{
  "num_hidden_layers": 13,
  "rope_theta": 6970.0,
  "attn_scale": 0.125,
  "init_std_down": 0.0,
  "weight_decay": 0.12,
  "decay_fraction": 0.408,
  "final_lr_fraction": 0.0,
  "max_steps": 5508
}
Each number is 500 + 40 x the weight over its row's rms, rounded and kept within 0 to 999. Layers, rows and columns count from 0. Numbers have three digits each. The size before them is the row's rms in percent of the matrix's.

# layer 9 MLP up, 2560x640, rms 0.1, rows 239-444, columns 544-575
102:422474550467553509532497502525526478471503446493391480524519571547526482510524534477455463530544
100:462570479468558503400440498486510530502469474478421579495512559472472486494491539462492525543572
102:474569486544463482581547628525519524487460499514504487587491516448514505573450482459481476535546
100:469553505482468453452551491496529554471535493476529529529483529487452466433547522498452535558451
097:560437479494490506532498539491509502578490469508443458495538495557425450521494416455511547488520
103:460532492470388498545506512525519498513478507502478485577494508490471526511476481449469570424479
101:550523520466497465498430540504402504557510509516475551545468503511442553501544578551497502513551
099:546492470486536497514480482569458562538481514513511494474524467518545536533540506445486539452570
101:440536519497573443509504486471534533539529466458442467487459435518475490475432476473453528461567
095:490516470515435501431499478513453473515462506616542500496516523515566477449443426480491457538559
104:510533500469429465511466502515511456484503398503457494446543622454567530481511487518510480461490
097:534520485483424500517517549556438493558458477429509439494486519484510507445519552504476527540471
101:478527441469427538548539502556501510546546472547551525536533503577484539524535552439455500523491
092:482498499462515501490478562500528454550514538535421539525489535506481569538508438510486516484468
101:466549471481442571525461450519502511493511542503496474475517556543485530559539498413517497483516
104:466486500448572427522479490522497500533516543534433526522548514454500478547543489495495518471486
101:506498531476495550566448512517504506466517503488497455482513439514528457481522508545487422534539
100:502523499553519543464489482490566509508507478485588548561485529495516512465547515483533570509518
096:444471521533544523541506513489537473534532521468581501522524499560426514541420478455416488409527
097:498463467431488460492472539477471509458422492482538562474519480489510464527468510590477430505557
095:555485451496498512542543567493433493458455542536553431556498421478499506495434471505436500477549
088:559541454534492504487478482481541453531530538501522443469557516503497504480464464419547498359534
105:504481456481446468508551581479544492567475577434475514499474591436482466515499475497467523494555
096:459516479437547498465480403494513529493528561469510572500520476497435576486405527509456440497482
102:554486477452442544477456479474487594442535459509493520485488492477437523505508523512480487516516
100:477497507532518537463399523517580579419531491438512447486509484551483459529551391510490434472470
100:474491519488536524502462485435469546484566535503488494455529417492451527506495455513493517503477
099:516509498476461528523484495425488592432519513449514524458464523577504527511471493474449525459513
095:476540477466496466495497510502506553487496531485477564492463397484489527472493513544504466469540
096:516519482530515591485469472499500507410543510467553450591525532525542528567540462457483418522432
105:498463487457525504518514519503533521533592495525442567496491534532491480456470499443553465597534
098:416483453480519405553476388488509563488465508499462518530480503505489477491461450521499576541479
099:483460569484526484531508481521458506547464458486500427545569486510420477523481437500519461482493
089:495472488485514443559624488450476485564499568463515537458480516469492453437518468542514626534470
102:535527463545491561569560528470495481449477505484442560494506544535506554414487564522563472489477
101:508552493500486490482510505561488518470543492536440432501553482482501530508493494470481549505455
099:581531531460565457557578498503460536543517558454491497444418530554571485517449589520509470501550
098:510499544487502470507446496476512485531530449474487426517532469473561549545536476403541479497550
099:432554384436447527484583533583454576522511485497486457504448463537550499444440503496500531469467
102:483482451470475539530517467560498575438524501421493495524519515514483436497503462515512472572471
096:495487434451486492474506503503490583480520548503431449431486474476469477519436453489516481527523
093:555461502471499488501570534486516461560500443597473572501427500441533448492460538522517542527509
098:467528417600469557570497487495473513651439463493513472442491548475533530537481530567495496467507
097:509513483566522516519460488519491447486470575504534545503500471499552446496440591454480520458489
103:477471535469523540559510448549521495526529438531433519513501513539519507474533498434402511498566
097:531451463518510554570481495483496469513577457523507511497477502514444519448514507471516519486499
103:429455504508491583527457506581545412563527559552530497446479421487546468471472490476494433553523
095:494499519489528446520490507484435530556518553476514495495496575461509463501517396498523485483482
101:495519505527490512524494488424549542507494530517523470472521606477495547514529461461495493421496
095:499530490459506500541459495504546453512496469481462501533547463486545519490485571455516453474519
101:573442524461507530519462462536477475447438462432492453535644554530504490483519485542527504550434
107:480470558476583586484520504514558515483512551529517521485465509488493509541444478538463525498500
099:544472449433447417490520508510529496457502501459514495558398470527458513526437412563457545503566
100:468477480487565433544528585532466425435572534488494504527425516516554529496473514482503504550485
099:477521488543486477535432497544512523455496536460452503520466499533544466555532430479509552490532
104:509432503470499527492509485500546496456505460525544468451510519490469460537516540508496512453461
106:523435473458523541539462524445522479460497453484488521529528493522489492510463520482559517446485
097:435535519540490487568495440507547484490502544438487443469519440531512476488601491485484491485506
102:497511438456507443498485477447504522497514532501495526431465519459551506450448492429509505515546
099:495500505448541499498537464539516565528496468522537467537431491451474432514522514487499568454496
102:487516525507493463439482467582443506471536522475561585501466469490485434455521501496436540505423
099:495517486446547441512532500493546513539498533491463470502528469553457522529407435594502538448535
098:475525436474534459528442488537541479480514506480442572469513501492505505513476537479460425474464
100:553555514462451490538494430493493534459548575515475505563480465483483482517487475495547413521492
099:590544487522545454518481532484506584513568510478465453459439472533526495494570521427479535491504
100:508586487506422454505516543517483490486505492477499431467502526540485523446468457471499463499438
098:494529498479537486532530499491459496519511445541499530516451508550505489509544473452473452506556
099:519484512512598531482545574460464480500507491447472491534508503537459436529473451478448538510587
099:511402472520534552453484521519482508506552463506418603571476431469529492486428494471483473485454
099:481486537466540563544494591512459432514471524416505485500492510493509494518491498466519490470499
100:543568473478584452494450501509568508478460534549499492392482520478535467456467435519486536435465
098:454521507479498564499565434462505508485421491559512531513552549473517516462563497459457482485463
096:468539567524427478501520465586471460504423472516486469518573470552455461526467498499464516528501
097:432577509467505436492473493530433601527486531474508518539536489487544477506518524433486535540496
102:525504550498466519449511452496513534457486531518450473490467428471620497479505424414505504498580
101:443507532472515501512505562508551435529520495494468528469475500437468541502558515564545491527419
095:531480543462471561498494525502438540517453507490535525544604502446497480545457580551437468517520
098:497472487442450554518491448451510575518465483543531563536459486510475507568485466506546511455509
102:606460447525402573564482491582490469488472452606457542505478491447554581478522515450550525478531
094:552567567489487515569530463507472536492492529529489533469491492514448503399496568435549586559472
102:534449491435457510536482404400514473560551511470519485521529458498443448558506466461440448495445
095:613539505534502516544507488427479493444427476495526537473546463465518521497460480531482515474497
097:493519495509483531452494500582445502454416497504493530543523513524492493472492498520495530490444
104:486491513525493439485541493487434477464580517546468530516489496480524519529446424485508490555489
097:448522542513584464518542514518506457559498540545457560533480548496537485503525514430493418463463
102:522603419483536480553455494489520460557526504518444472499541511489548518511496532412445478448473
097:527459528479495508555495502553539459552487447477477520491546544457524510449493494476489565477470
101:537480469474485508595501469529547431440469550519530528494537479542514487569491539456501512505540
100:427517500464449517472502507402546511526532450524519480486534594446442523480530473487446564461558
103:421469461444502470490503557505401544565523484424502472467486500519543404552453433557469504548571
104:462583449457497525498488452482536549408483531471500494486495537533499477526466415515552436480491
095:563520525549480557552461454530471482532449517491447510509483480497517520497540501505497497564483
096:445542514439523540502520545562465531486450493527468540501452574474464438540529508510518520481520
097:499447505509484491424461458523550485490563512489477462482450534516510471427546533470530472451590
097:548445501445507526464529451586458556502466485563431511475565469511482515518541523486484527526514
098:442507569509500508539526571512502459498503492467488528515487529541496513497493504496487573535519
104:447478560482530468506477479504500551576504512530540419541521500515515465513576490484487464447509
105:421470499489499486503507464529504480502499564506522577532553539446558500503493520542521474477516
094:490537516484550502474422459543500580482492543507447566515410542432534476413523474484471483530480
094:464522525527518430479487506504498478449508576492537412490474462509515552488611493462464521518502
096:483487504587558462487450441528490482512553530501470536453478530569512545426466571520498533549488
098:480506620445445480490518521442529457476483553513528535495602540496458472511505468484458557602529
103:542554508407436487450510500498498482543583427481533513431491494551506492487490467516523438487498
091:501593480520494515510554537460509457470505473496451476466533471535511543472434571455557491541455
100:510437531495487532526511588503508553516471477544516483447465498505559506504489520447467550478422
100:508591515445431461434416484467512401424518521488489468524527474496541543479560460552490479488481
099:416500503381498455475439509408517469489566526473468535539500490545498431523468500479506522476493
109:513536459488482509494489452470460499424486590500508436471481508490546574561536462507521558468499
098:515496449491469467563475569511501556479479487448495535507538534449482480568455495543435504506569
109:571446411463472519422445473497493513524493543485475495471495526541568518507482534501474468414538
094:482540452470449555481472529522400515498488527532500475495578502563560448484537486524505423496446
093:470471529445483447482526569505525484547479477475474494467506494492494463527502549593479535520532
104:489440480511520462510526436525456525494468460466468475488504473552446504442461497474440481526436
109:480488510436493479445468530499506457438490542537565475495479489443391514458483548505575504507546
098:506512529514499454468508497498569476537520576501530474584458514573508450596460538476462509517474
098:520523451551498539500478498531509456498500471462522505478536552519547486483532511507521497459461
100:481444535463524447521490476496530573549532474513510547527475434497414479604456500565515486505435
107:538511501460553524518473540537561509523561553502477513520449534544484431520472490474484488538553
105:566470532447563535489423444421535545532478515463473551580538499510452512491524521452519489422487
097:439545541474502434560516515507459492454424525479491502494501564504547511517476482512539537499508
105:459485472476416484466590538531514435459562501522523565570462518441521513551512445542506555514466
103:514494557481462478499457510520453481557545488483479467507498463519579536491523534473496535514491
098:446469450508509468517443500459541534518493507466475490515502463489515550541534490447492356526594
099:533498573498421519529494468460519498503522553420489513521513504548536479479522553456506490434557
104:497476442467539493476483577456557546539535521487511449557586548454539527484479478511445547475506
100:483488530531536470482487447523558525465512481524526575457423603531510507554520422460509513466573
103:575558420495485480506469431453476519506493479512483637533472479546548585521538457485514512523490
104:462480488576482491522518480546578504481525485439393393466477499504538510514443558518482457524510
099:454489503507405616562501474534508518484434564483529486510499453533563501484513445456488473515524
099:527522550516451514520485423513516534521613540522399443527508500510508560481486452449512490518481
098:501499468471488477570507459527431521492539458532428524485434437498511577524470580499515490537507
102:422475501470468482521486490449566445520497458509471493528503506515424467536562423517489463543484
102:519500512521472524555514459448472499472472542449496538512515595490481493519455522503443483512503
101:567511584428511464498499473592459447499545437534446506459512436452519566514506451425501498475416
094:470485562523551496589426480482527529483472445454538528504536533448578541504456490505474480487465
097:474509543451557548452537478523482526549570530483501507474494493526482479459543460542502533536556
100:538526458423476399510481509480472434486432524434480486545468551481578533485459442542421478427495
101:518530482499555473479506502474575483489459541478472467489512541475492562553541428488522504508459
105:506596466445475454461474581482531530508479517472408496550459450463439485474471427598414581495583
102:505529483481508500519476524482528576459539480441515525527523439548467511577475504495446497464520
100:473508521454565540534498463526492499510548430494463495489545445514499457555533514542538521451572
099:527545470508467412481517506542505579491501517476454525478415555479486466490470392474500500490466
094:502575486454523478418522540503485444488454529507489548571494537532528500552492471522457526456485
109:573549505452561509472510491451437470449478544570519545542484486454436466511504452510515417495440
101:487539512447535499428469517576466481507436612456488524532538485551541494533505572512532565536478
098:470427475499581441508514533515520501558474550509519535559482500430475516517501500499509447489498
103:561511504499578535483459522476529505498514505513507473350419506507460507468500534505455457527517
104:475467499497508457533502537481449499515576478535540507493485481492454414495487493540406454479509
100:538547537512485424460470467491532473486477531587466473510490527560574500555525490519553597481487
101:433548428498557512533467506529550517505495516560553434535530464510485577475459442518459495506456
103:522471454483513480546523508506519529504555524505484507469434423505487535463502494489450534485464
097:545517494466487459547501473481471531454521486537499545503518434474515547493459529476460515433485
105:481455491518499490527465496508464481527423472593556575499495528485464478484466505471495490554495
100:565579486464471495546457493514528421484485527430508495532521463513483551493465505522547477498504
098:490501476463456509483474478510455483439528520507474521544502537494565477465521512516554597503531
103:485495465478463492528486477497405445501486531532514471498455502491471502399502519498474552556527
104:527504527401476548430479477498552493434409523435458502508526471493506511424505439561525442503526
106:531568513495389530496552504517511477522427517500566469494486493472517495505449501521519507487488
098:477450510444415581513515511437515543492487550553546496482493577484517428453471560560512518469531
100:447547574497473502455549501484511453539540520408593488533509498504516554587533536499528458517485
097:496501516483439463531428536464509557467583494494507537508549497510510495458548489502466401463505
099:530512544455615402468477492507461512498483496539440492409470536461549474532507501490451496579561
102:517571454520523476465457490464496501471530532490466460536436475513515476458594521620405519506543
098:485504488485528482498453496452466421479483545447503503498511539406493477441571502541447507510483
099:503503492514513499468483445523477507442470519484529415495453424508518478489572469540494541525391
102:498413494496541482489489506521561456538490463513399502432490480506498495493482495502457497514458
104:522487578476504453571476413519479516491512458466451518519487501530558473560525511512426511494476
107:470430495477531523464454452486450495514553523446465530513522569395522550516483501495456460478519
100:498457519519495432514430485450500501474511486537455494543502508432420438491502465520442514437465
096:550468529511523519464482500579438533473588538496478559494486485515544508405538507483527489551514
099:479482545596486500445446537536485504526471535463450604503473449486487492467533464527532495540481
094:489511551504572540541495564506532507442516487518486467508521473561551509568445470440535510454556
099:444442439464529467499506503484553515584516468461514529467503511474510506505519538445485536519517
099:518495530442506519595570414511489474530504520470571475467504458516496564491525441482510538492465
095:542564426499516460547455442560436480507539507423515564608477535543588512565507490490555432443495
095:524548515523630464467528551535624561516506495457517488536495482510541500552508543469500480502493
094:394486526504537543522542601548516501518451554464541478475468452535519450467484497478453459462429
097:476467460461436458473506462465456502457486536477496540528514496492479517435475567516461443475510
090:522523515531496461526560449483502516464471429527472513462454521516510479489516511528427440467529
100:458476509461571409488445527506513469490477580503494505533575471498555509493506501511489477504510
102:432514489496504459521545475533467448554527494510537508521488546566554514494496493472447479517478
091:506529467514508499552538534483462543558562496513443462518442472401434474538508453520507502537559
101:467429507509586483461470477566512521507517489562492453535549485449452454564499438467552552455499
098:496597496456521540502556495495472564388495564542447484504545521543484510479480502538513474517559
096:449489501433509490526502462536522574445562414475408483576491532526450506506514509496470526488539
102:605498541497483545436518534489500527479475521433470434496494476597546527557536542497501497549484
094:448536500446445455522420504591566453413525497432495545501517492495531529472492531500502514502427
094:493557525516486531461487523469468487431512498482462519473490543529494460495571537508498425486494
100:482491482530483547500465577548497560456483535478573497586492480538508577456536425464454506496497
099:504525609501489485526458448510426544484562599525423516526514469545493498558524549488568482504521
104:510534473511460508526489458528479451510545466495500505527507439535568459565510515467484505523511
102:542507546494486522554517549490485518487520551516507476552539501516487540520505498468511501499496
103:508459483510560489523470541434481528535540517572533551498547544483551446503478452507490429490525
100:499487431438538509503531587468444529493495571553526491527463548534542495471488494526462569521502
103:486492513482460508504573433578430508505591529515465463501506542470458493496540505471466531467495
099:542550459465528512484468539468473540489515483550501553422497482513487548519393484470450458551502
099:510483445478511449472507509469522494532530448420490528440503503448551524483492545537520546464506
104:453505552489526558460479458544539469548505520506506535485458526484604463567470528502491502513444
100:527538546540494448555514482543443528471539559545530525467439441584478553552581529483549437475502
099:455466504480587453473448540502530564530452500425490522450496532488516468528509445426492539504551
101:533481484542451502552487515484514504481570503466546564426498537460535451576506489484518504504459
103:589580475434426507483467445582482435446522448499476589487538522525559476515540496476507538496506
101:463501449449468446504530545441446486560482472409571524471447447489563496442521541496533554475474
100:513442604539431468531533499534494467516551472486524522455473491534512594479512460563490533578495
101:517479478492468457517416570502529523483506558505465558468485548489442439502504478574506528463508
097:500498444574485513548515488490523520523510447445501515534517556451524455574515548511565494419521
# layer 9 MLP down (transposed), 2560x640, rms 0.106, rows 239-443, columns 544-575
102:452448538498516529572520524540562447525501522461483604501532428581462565537487472550600433456530
103:523456497488533488437516531454483532597459544474553441446529462478517562354530508546537570573502
097:523467524503501499464492560480486530528503506486502494504550476530585528493470404501538474453561
099:510468414479560449555481520469563452550457459521483519436544462487471484462483524533498558499510
098:485501514510570540542492426538511491407416599542490448556514505536557540490541453510508482497510
097:524488413468541510516468488447461480498523537522498502548434474511544450485463533497600448533488
094:532480479481539496406520530526550451479547541505522498537507498552513509424432585530581545496540
105:533503554533503512484411456464464487496466497500472538470526480476475511505459502567535470459484
105:507496539525511480490522523513511496516530389475509560460540515491541541488464468507481467585525
092:531511541501494495555495498482492498500508558479434544516507412543405476501482447508487535417509
100:533454453621521554472529544551482477483481512423540552468498495487476514565427491500516494455482
100:468575552487432443505531604459435567431521481474434516472499478467474512469429466517532470491564
103:557554497521513476497520471445497509523516489515431523473517513458555553438520509541573517461448
097:552535482434421576537499426480534571531500467505544502547501506464564501541472505552471493532502
098:501567458511554513520517546449474468564495432482474418510480483439454543509458542490575526536469
102:492535524492510459508469436470499521449441556522541518494522505463496483583511542517428458503450
099:524541432521521541486527473492469558513469480588487526517548549455473536469524560463494516521498
101:487532486541533525506506487463623544517473450466467531613516539526539469450492434471426571498499
093:502543497521488530527460483497517486419511540468534522420536469499531472517598485489524553554522
095:490508520567503476476439495504515537530514571433542524502564493479474462485478537454560513486475
092:524544520511451525480499472544492509437474471494466518551506517565426488492391537457557494506523
093:486483506384577403491444523434491548479526501529509520555532458513529521501515507481486428487490
097:488478459463552586435556475485463499617396620478439488500519479531559539371435527542474481530512
095:534499503519448474548480559505510520544536499533497479532441513499563491527565437511491492527480
106:497481503538389580496458481441476493548490494463438472495445536441519505527487495489451478474447
100:509495513486500510519539538551513530493525483423529508540434496519509516470514450572487479424508
106:554437465547436520528493537439527442431501485497538491497498579500538560510524461479442489547486
090:469483447552547483525453491447518520447464490536420523474548505450500475473455444433396506473546
100:487489522541535461485427464425455511514487520497493493457482491509492512507523523468510484566519
100:503433480493445460511481494531473577561501486449549497530440543527507495546474496498499496500519
106:484453451588460467517470498536448428504473459551478538518540491525499504519446497469529498520571
094:520494466505487439489506589428530486541510564531500462520449496467543551456480457462468456547511
100:586538521485509505509537558526503453505526547507537509509397527484524507563377492511485455517525
093:508451471478414430507456469486528523481492545504566425509582484523561443500487486458477488481503
103:503451539475559426497532497593495451527450495530480483474497481485452470527461473518459560556477
102:417514453492524511537544500546568473440538543448501521514497522592483454549513502527507442446566
099:535508525586493555483511493441506422532503483522529472510535505530515492435499576481501486497536
098:487433653521529464439446519527478511481510466520516607514539411504504565455492501504551505489473
099:495540513451432546598494517495526518511545492559539516480518523442503502498437464589529481495454
105:502531441530467452502494519509528516519518488442552503484445448463482428451501569535499463512528
104:447477446563555534513442446458443523498444522373538404528512553522572498462474499542572503447459
096:532463469564455525468546522474510554442481521541492426487493485565456450457501496506479538510541
101:514449475475426455465548440449534483508452527473545527514540548514465465408468465492498517487466
092:508451554500502512511541519482525485493446559471531416537488516513488501545514463528500400538528
099:413395499563471483501483498520468437538489498492574493506488455430479462585497441445468464402483
099:507494459545532461507506551516545430490516491487502547424470463482551547477496484516513460529495
100:516547487478524511475506471491492481486486487427512469486523501524533490457528574424522501448424
095:491512551426469481425499539463505467465521488455501461524509492491542561485466486493430543444506
101:514514501499577601522496426469483486489491463530484474531457531460498464438513564497497496567567
101:530470529438469474496522470449561509477536502452529532475503439446525454527508557524551552461517
101:475536508572481429482443489588568535457550457507497544470486436487478477550390470464465429463518
102:475575460475445483568514472517532465493556547503486482485468484503472576558443511550501549519449
106:513512446597445446483513524413499487484463606504466430536477481482487564498462559493490474473490
104:455449497491477540540471574548468519490514506514491533482541407505435530491514548503438498501490
099:526484493484526453575538513521493468550487466512520501533476474520470536542484539451430460479497
093:534491497466474460508474540501613477479534433552491495505555480426532450476468447500515514479511
103:455534506421491509604506397551533456471493560475489509474512453534496484549585466468490577543481
099:531466471555484543507492471475505507431475464485587528472552509466545533501486489515508453499555
092:428506471588512503430518496470437599464522447494437546438502478485533449475450541515543500524487
102:557414567492528552423443498497552500530625511493458519498462455485521501503446576488544511416549
104:461515458502465484569522524621543411541492556475612561476517461510579498478490464545474551524526
095:476481507456573472572464491427462451515559561538495558532550563467461449524561530520459536557483
104:455492536516485515521508530491519457529507466505490517484479480459499538521446501554468516539505
107:505523502500501407486505540497573544454510518548453536483480417475487491487498516475565480493519
104:462469492601471523507516514512529499556532450516532478505568469437469485493454458487539512432549
101:461478479459452564481512510430503486445527472553510512583498499496508616521565450495458405447532
095:554435503449481446530486544488483503476536517453481497554504496435520443548479541468528463490559
101:459419509535588478515480487511531442571528557550448501488517532512475493481459461500488464421492
100:564458500467470505524476513514459512485494503443562441453432522463569491499545511488511483467496
103:506503534486573593485524532516517463495477517464521497451556515533504508543521522547525546465503
102:518484461536477502513472544479563350463499541511532501513460493484496526486537573491464480480480
097:464506476486396428499564472561507536535571483483538480505488490438502550525494472465477549477546
097:537536499515548495498508489541492454537526496538468455559534489473516516413530527495470547471592
095:589517504492500373440496503469603476474487473547558519580501534561458521453435460536506490477550
099:550517545478402561471474449547443515513488565469543592445482460494535512485569489495472500428408
100:551442516489477472422534464507538515464452504495501481448574478497474528469436507529480513492517
099:474543477532508456499507490459447476453501483495514500545505525503544508526529599508474500473452
092:482458533489547466509473491489526528519542581484505537496526543490533460507480523473526489546462
107:561436496485507474492550501516503482506499507501515524500526501459469564493538561529565512538485
093:498551461472502455535429517528540542489506451413515446537429502505586513433522507482458455540482
100:510488423459502507501484494512497597497548530499501472509481479523445499491454503479448488472554
093:471554509494495547408479441533497579579443469474536554452476548503517466529461468493449483566551
099:613522504535556484459582554506502519508496433498430492524468516469533532457471482419524502437458
085:534444527497475505499534540471471491512464498515528540475515497417532487532495487527524519488465
099:514501390508519515484448523470420518467545544474517479488555474484496470555505413564487431413493
100:514461499490487540541528465498496440462564527513574546605483469540496508386536503413535492446472
097:534465468453468585498470528432494490407417537475463539501473414504467473519467536548520496506475
114:473479470460509483535437430489572484472486483591497478526452385527472506472469532462525461487632
108:553431397549545557550513524503460468456476468546509514451563540463471457517539495557471475472510
107:551524517500437460533461428513495571466529520513515485635481536485433490486535466459498532420505
098:482535543491487498452465509455577454527501409527495537529450529463538529449467594497492486475561
098:466455549502514571467552459472549509431477495553614503465520450493504499507445535570523522485438
098:538493590505526558563525432501504460469409509563471539510521512443495464565479569473526477578470
094:465523529439432530460507550522450575453506513447458500515574561508531505523569491504464503438525
092:484480489504406510435429465522513481468549442456509478503556506437548513474494481591454511508508
097:516526452484552438476515509524546523541489441546556499512566523543537550516555510557501503468538
108:478551508455450462496489487482477531498520537498514511490600534510485479479482520505479503494476
100:497507567457468468512509462472522497511520497567522551492485478450507414544515559533495532455536
099:522579452502486540426463541470491547495517513530418507466479540520482476478464497490472500505465
094:536500531532471452485466462479516537598420504498603479513502452502510466501443500500518437503544
100:487485451494499525587465481519448451483482494497486572482448516498478473458533527582461478515513
095:580422533471538550470472579489479527431496523553533538541532575481547489467496551542526502435477
103:519444517475532552505473513539551472536464424457474448527493481416468475389503500506434512556574
088:565488550521532530508458474532492457481492511490531568507446447456503436545489539489477451435539
099:472493501501493501504528526475505475511499498417424505548499463464483521491500451521547499451523
099:598556463527608511463561493504469459475433464564452455497462523459503567508469492485443476535520
103:527578488441471529535517428507496420494529530420493549502477469531546501535508474520485531560559
107:506568396477484447464458527503462529416529557450527496480470527532498466449461478458450510527468
103:417525501473498537470509484502591471540495471454484529525542521491450468552475470493458440467496
109:497540491599462497488488529548545504469523519461563430475513522473487490476502481522570522421569
096:600459506592525522545523458514475511518467485469478510492515498596505551501445477550500530510460
086:455501461518523506551473449510488502506528496481428537467507519505498529437447441506514617594510
101:476505517475548527465535581478467481416451557533494531497521471487495492464451494539422498527494
106:450531536609599517523505506485489554511512508457514434454438581472395512523447470514528527460510
095:522502514445513524556484515493476477484520516578499562540502466458553546532516571499520512509467
096:477488472477474509507528497484449490508469546523510490523483513495440506516499484542523519482530
098:485465533523490500473477505544581512505543510476550426492464463536492507492444498528534467493567
100:462443527515480450445512494455466485506377445526436515511473483534550520545551580436483562487563
107:519463494520451446531509433514534520518470507562462479479545533481478471512437485500519440479493
098:472511507468539475474437488508508502488513505456461516471477525503529476546472516502547468495473
105:460430479512405487486509540450517557503444524480474488620537463438466533463512531562518525483503
097:474515454487486421501485470553532483424434493420531428547508504561521512507485481510524518529473
090:559518518486526537538507475554504506472484481574523505510508544490460505489496435469459481542492
104:436479463450499431481533536526432544446500485425516562519506540489501539513481563587507492533464
101:431480508527530501472515499488492509499471514485539501490491442474504474493484491506494497437514
104:512506478505511509516519509471430528498468510494522552460491530471494477497449557477521635436493
101:537499517422559519527530444522500538483455478457534431565500447565570534448476513519519608519463
104:481479547598504599457508501475513519503445440534578456474454500508477448483478488473505582472517
098:535440521482498504487504554570530470521449492485571509531510516541533469492451500429490493468510
096:583489520492562477492596550391562541482415465463499477505493479484489455525501502494504480503511
096:445432561478451597478495498439529509429464452564527476481503463526488585425562518469499469456473
107:491445448568474540554535522465459476530427483467551549527496460519500491480514535563471442463377
104:544513552439506421571468465485514473542522455518576546450467478455475440480486469402518517515540
095:502557491572494515457542461463453489595478517490532395517376415480451531469485511471523517491470
098:531464508458455545436408570521486424549526547483494463500431542442422484495425489483501492508531
101:553541551539388520567504508491469466453554530507502460503480456527509499464531566555431408520460
103:595452464469522536476492536476454510485442564540523491472504473473449495485529518448456476491514
098:482500491471456543482481481508499464510500489506376559509499559487517499567538515508505591484480
110:515517524521467483458432524469451518491516465509380412538501530506465475528435480482478502473543
107:467485557459434569468483451435503460600506508504499514481538561472460436567545518496502457472562
095:513480489518447489530493517484457523570558490541462470494474528551582532531455498419573430429514
099:505530534554492526534516568525503506482481490485487467391519498444464559420496518517551538469486
095:464395505512491439526442509452533483518561480457470482475453503566534485487475480453501532503514
123:554497507476530476490533529473493529456453522553484495517509502515460452493499448509488442539539
099:469440493462456483441527484533509489515512558585434492404492482531482483535437469443485561503426
095:514547513494445569478513452536443484506470496456488481452398522564557520490556480395492482523505
104:524569533474438501520531546499528490486424493449520478538589495457445492457427464529475433486517
099:499467408487527500482413484588506428463478506528545489532473533501589492453442535508507563423471
101:537538511450476534511507445505469528494496519553505578543519543486479464440513474532511549527424
092:474550481449497494489548485491480474493521496497511538481428468487458457488510532457511502524524
095:465530421521527514485480564440473554455470535553535440523479474482491456425425503497525498486514
096:517543439463444509501499471484495540463479502527564532512451519520507504555524494459526557536438
105:553456488507598552534452424493550517531488526518531513443536492538499430514536493442476535486538
101:432468503471500527505459492432463493486479521435540456550556409522588514475535492411551558558506
103:486499507576465477471492476518519473475446482489488499558518470511475549499482524464551498475525
106:470500585502518489477476520474507575455426479467501569446432440473454498500529541484546496478496
112:427565476553553471461450463539496510414530515464432506425429536511454453462529600499547487457483
106:484476530510441511553517555528502514525553529521505500527557574555522528488480509510527526498508
103:474512553486532530519492483508458532491487536528453561512446500524427488510507506563521438562481
092:554502464480505553544437474507517582453509495552509518481447525466473481490490499543482482524540
097:471532449542502561553475465549463422461479487506503481525541556457522463495518496481482447482501
106:488528488503532505543527482488560483464415478497503513526528520390522490500481597434507544411539
105:466441529460509532476538454471557511512470562580478522462459505480511473464516520519492461490415
096:520541519596581371462586504495541454518498527535518463481462478484509478535510446454444474467490
097:462527491478516507489545527539550535509505495623481524450470438476489520529481545498513518518506
108:524500520459498520471388522548499439601464447515517566463607508572518562434442526479567498422537
102:377505468542582500532498515506467568522520445502420472465498524553516549511502546477454460537471
104:442486547513496529466512467577507483530544521523524467503536485475469530520515531497522455467464
103:550472520552508510473524436515489447512456508560465482534511548539613540486494482483465507515545
104:550467453503515446481519472491567529466523565491508523535544544483523474496487493523474491516566
101:502547471540568513419522532583498489491520542467547564469490544492536508524485474449472528533489
096:554488497444456483495501487533477473576482564514468541464506524508500496493494455550437549504488
099:514525533466550454495570555473501481426433545531583520511509511444437462511521464463492460539467
100:487503544461537533532445567500540487527519573476463453455519446467513466527490555505466581553486
089:523503503473437451553581515493526471520484494516478494468523492495487511482469501509442506543541
095:396480502476452531535551436422491440531494545530522523473517546466506499465464496527517460564532
099:578536482598603464427410489501547517495519536451531499495524486432473516534487465500494567436515
102:478513523514459522558463515439486507498525608490518518573464493477525496539552482553488512591495
077:494417519472547433516466553492513560488444544493435493503590454486433495492485504447463448512490
104:476521530584523563465425480552580524447507448450525503530497522488435525510508463461533515505501
101:440486497478514490453559488496556424498560491461564549505495448381451468546487434512466463441575
101:509455517560494470424469493514494477529476504509535488507516420551535471541464487497510477477415
099:525502452596460459466461479542478540482466491549435504443450455451536553546588430495551489487523
097:539527448497466513513477489548575438540502483504537484482576427470577555488471510467532497456461
095:492472458460505545448560543516587475501532511464532508452487441558489496502519402455476521513464
101:477485466499449448531538419447455484477515496461517445506513535555467577468569534477521474533557
096:480484491514501545532444457512456496452550489473512474513535502496445621523552498501528486457462
104:512506476474483454428470463563478420523550540500534509450487516458457576478462509535485461522511
092:554432575524477548456482537577450466525496470525515502498399452503440514432491498540523507479514
099:447406539494546488574552550547503564543443506498533471520412485509476547496509490445494509508466
099:539515489559524530422547536553435417534483478447506559475458447529552445541500469510535547577530
118:538454453525519461470520485454474562473515522521526457504478478540517521475529457466521503499481
102:408468408466384429528561525489485533423463523504562534559519545485500501507566537562425498524463
096:527466505474508590499520490499430469534504529529532467480475502479549447517429484532519525426510
121:499451540590408545428447502492433453502480540511494515485572559478423494482475505488418512471439
103:483518573525517462615466529512517468596490486470484516487481459479502534526502585485520446535474
109:445453505483493562484515464529516492586479501541412477528456539563502541499533556448525441508459
104:513451506514549494490509466491507524488473470470509473494497513530523523508539487507493455526522
095:431459547495494484484524488512451498527479464403479602530478550489539471486517440498561500499495
094:521502485472495462557532550467471442522454498462486437485442497556496505501489498457488551502569
100:530542522532346467407491552532558519454469523516507433480557486445474519525471533511550448631481
099:501494480504462497521487508463584465493547519477519518424491519506495555518448460523497565541526
114:497432515482410464557429542446481480469486545483477479453507533535510497493466444500497488492520
097:502583483519458566457459527477401537461498534481507503471542491485521508528501550553538533467444
109:483480448501522485534382458488497508479505547430472463507498515461550473496499530531532437492478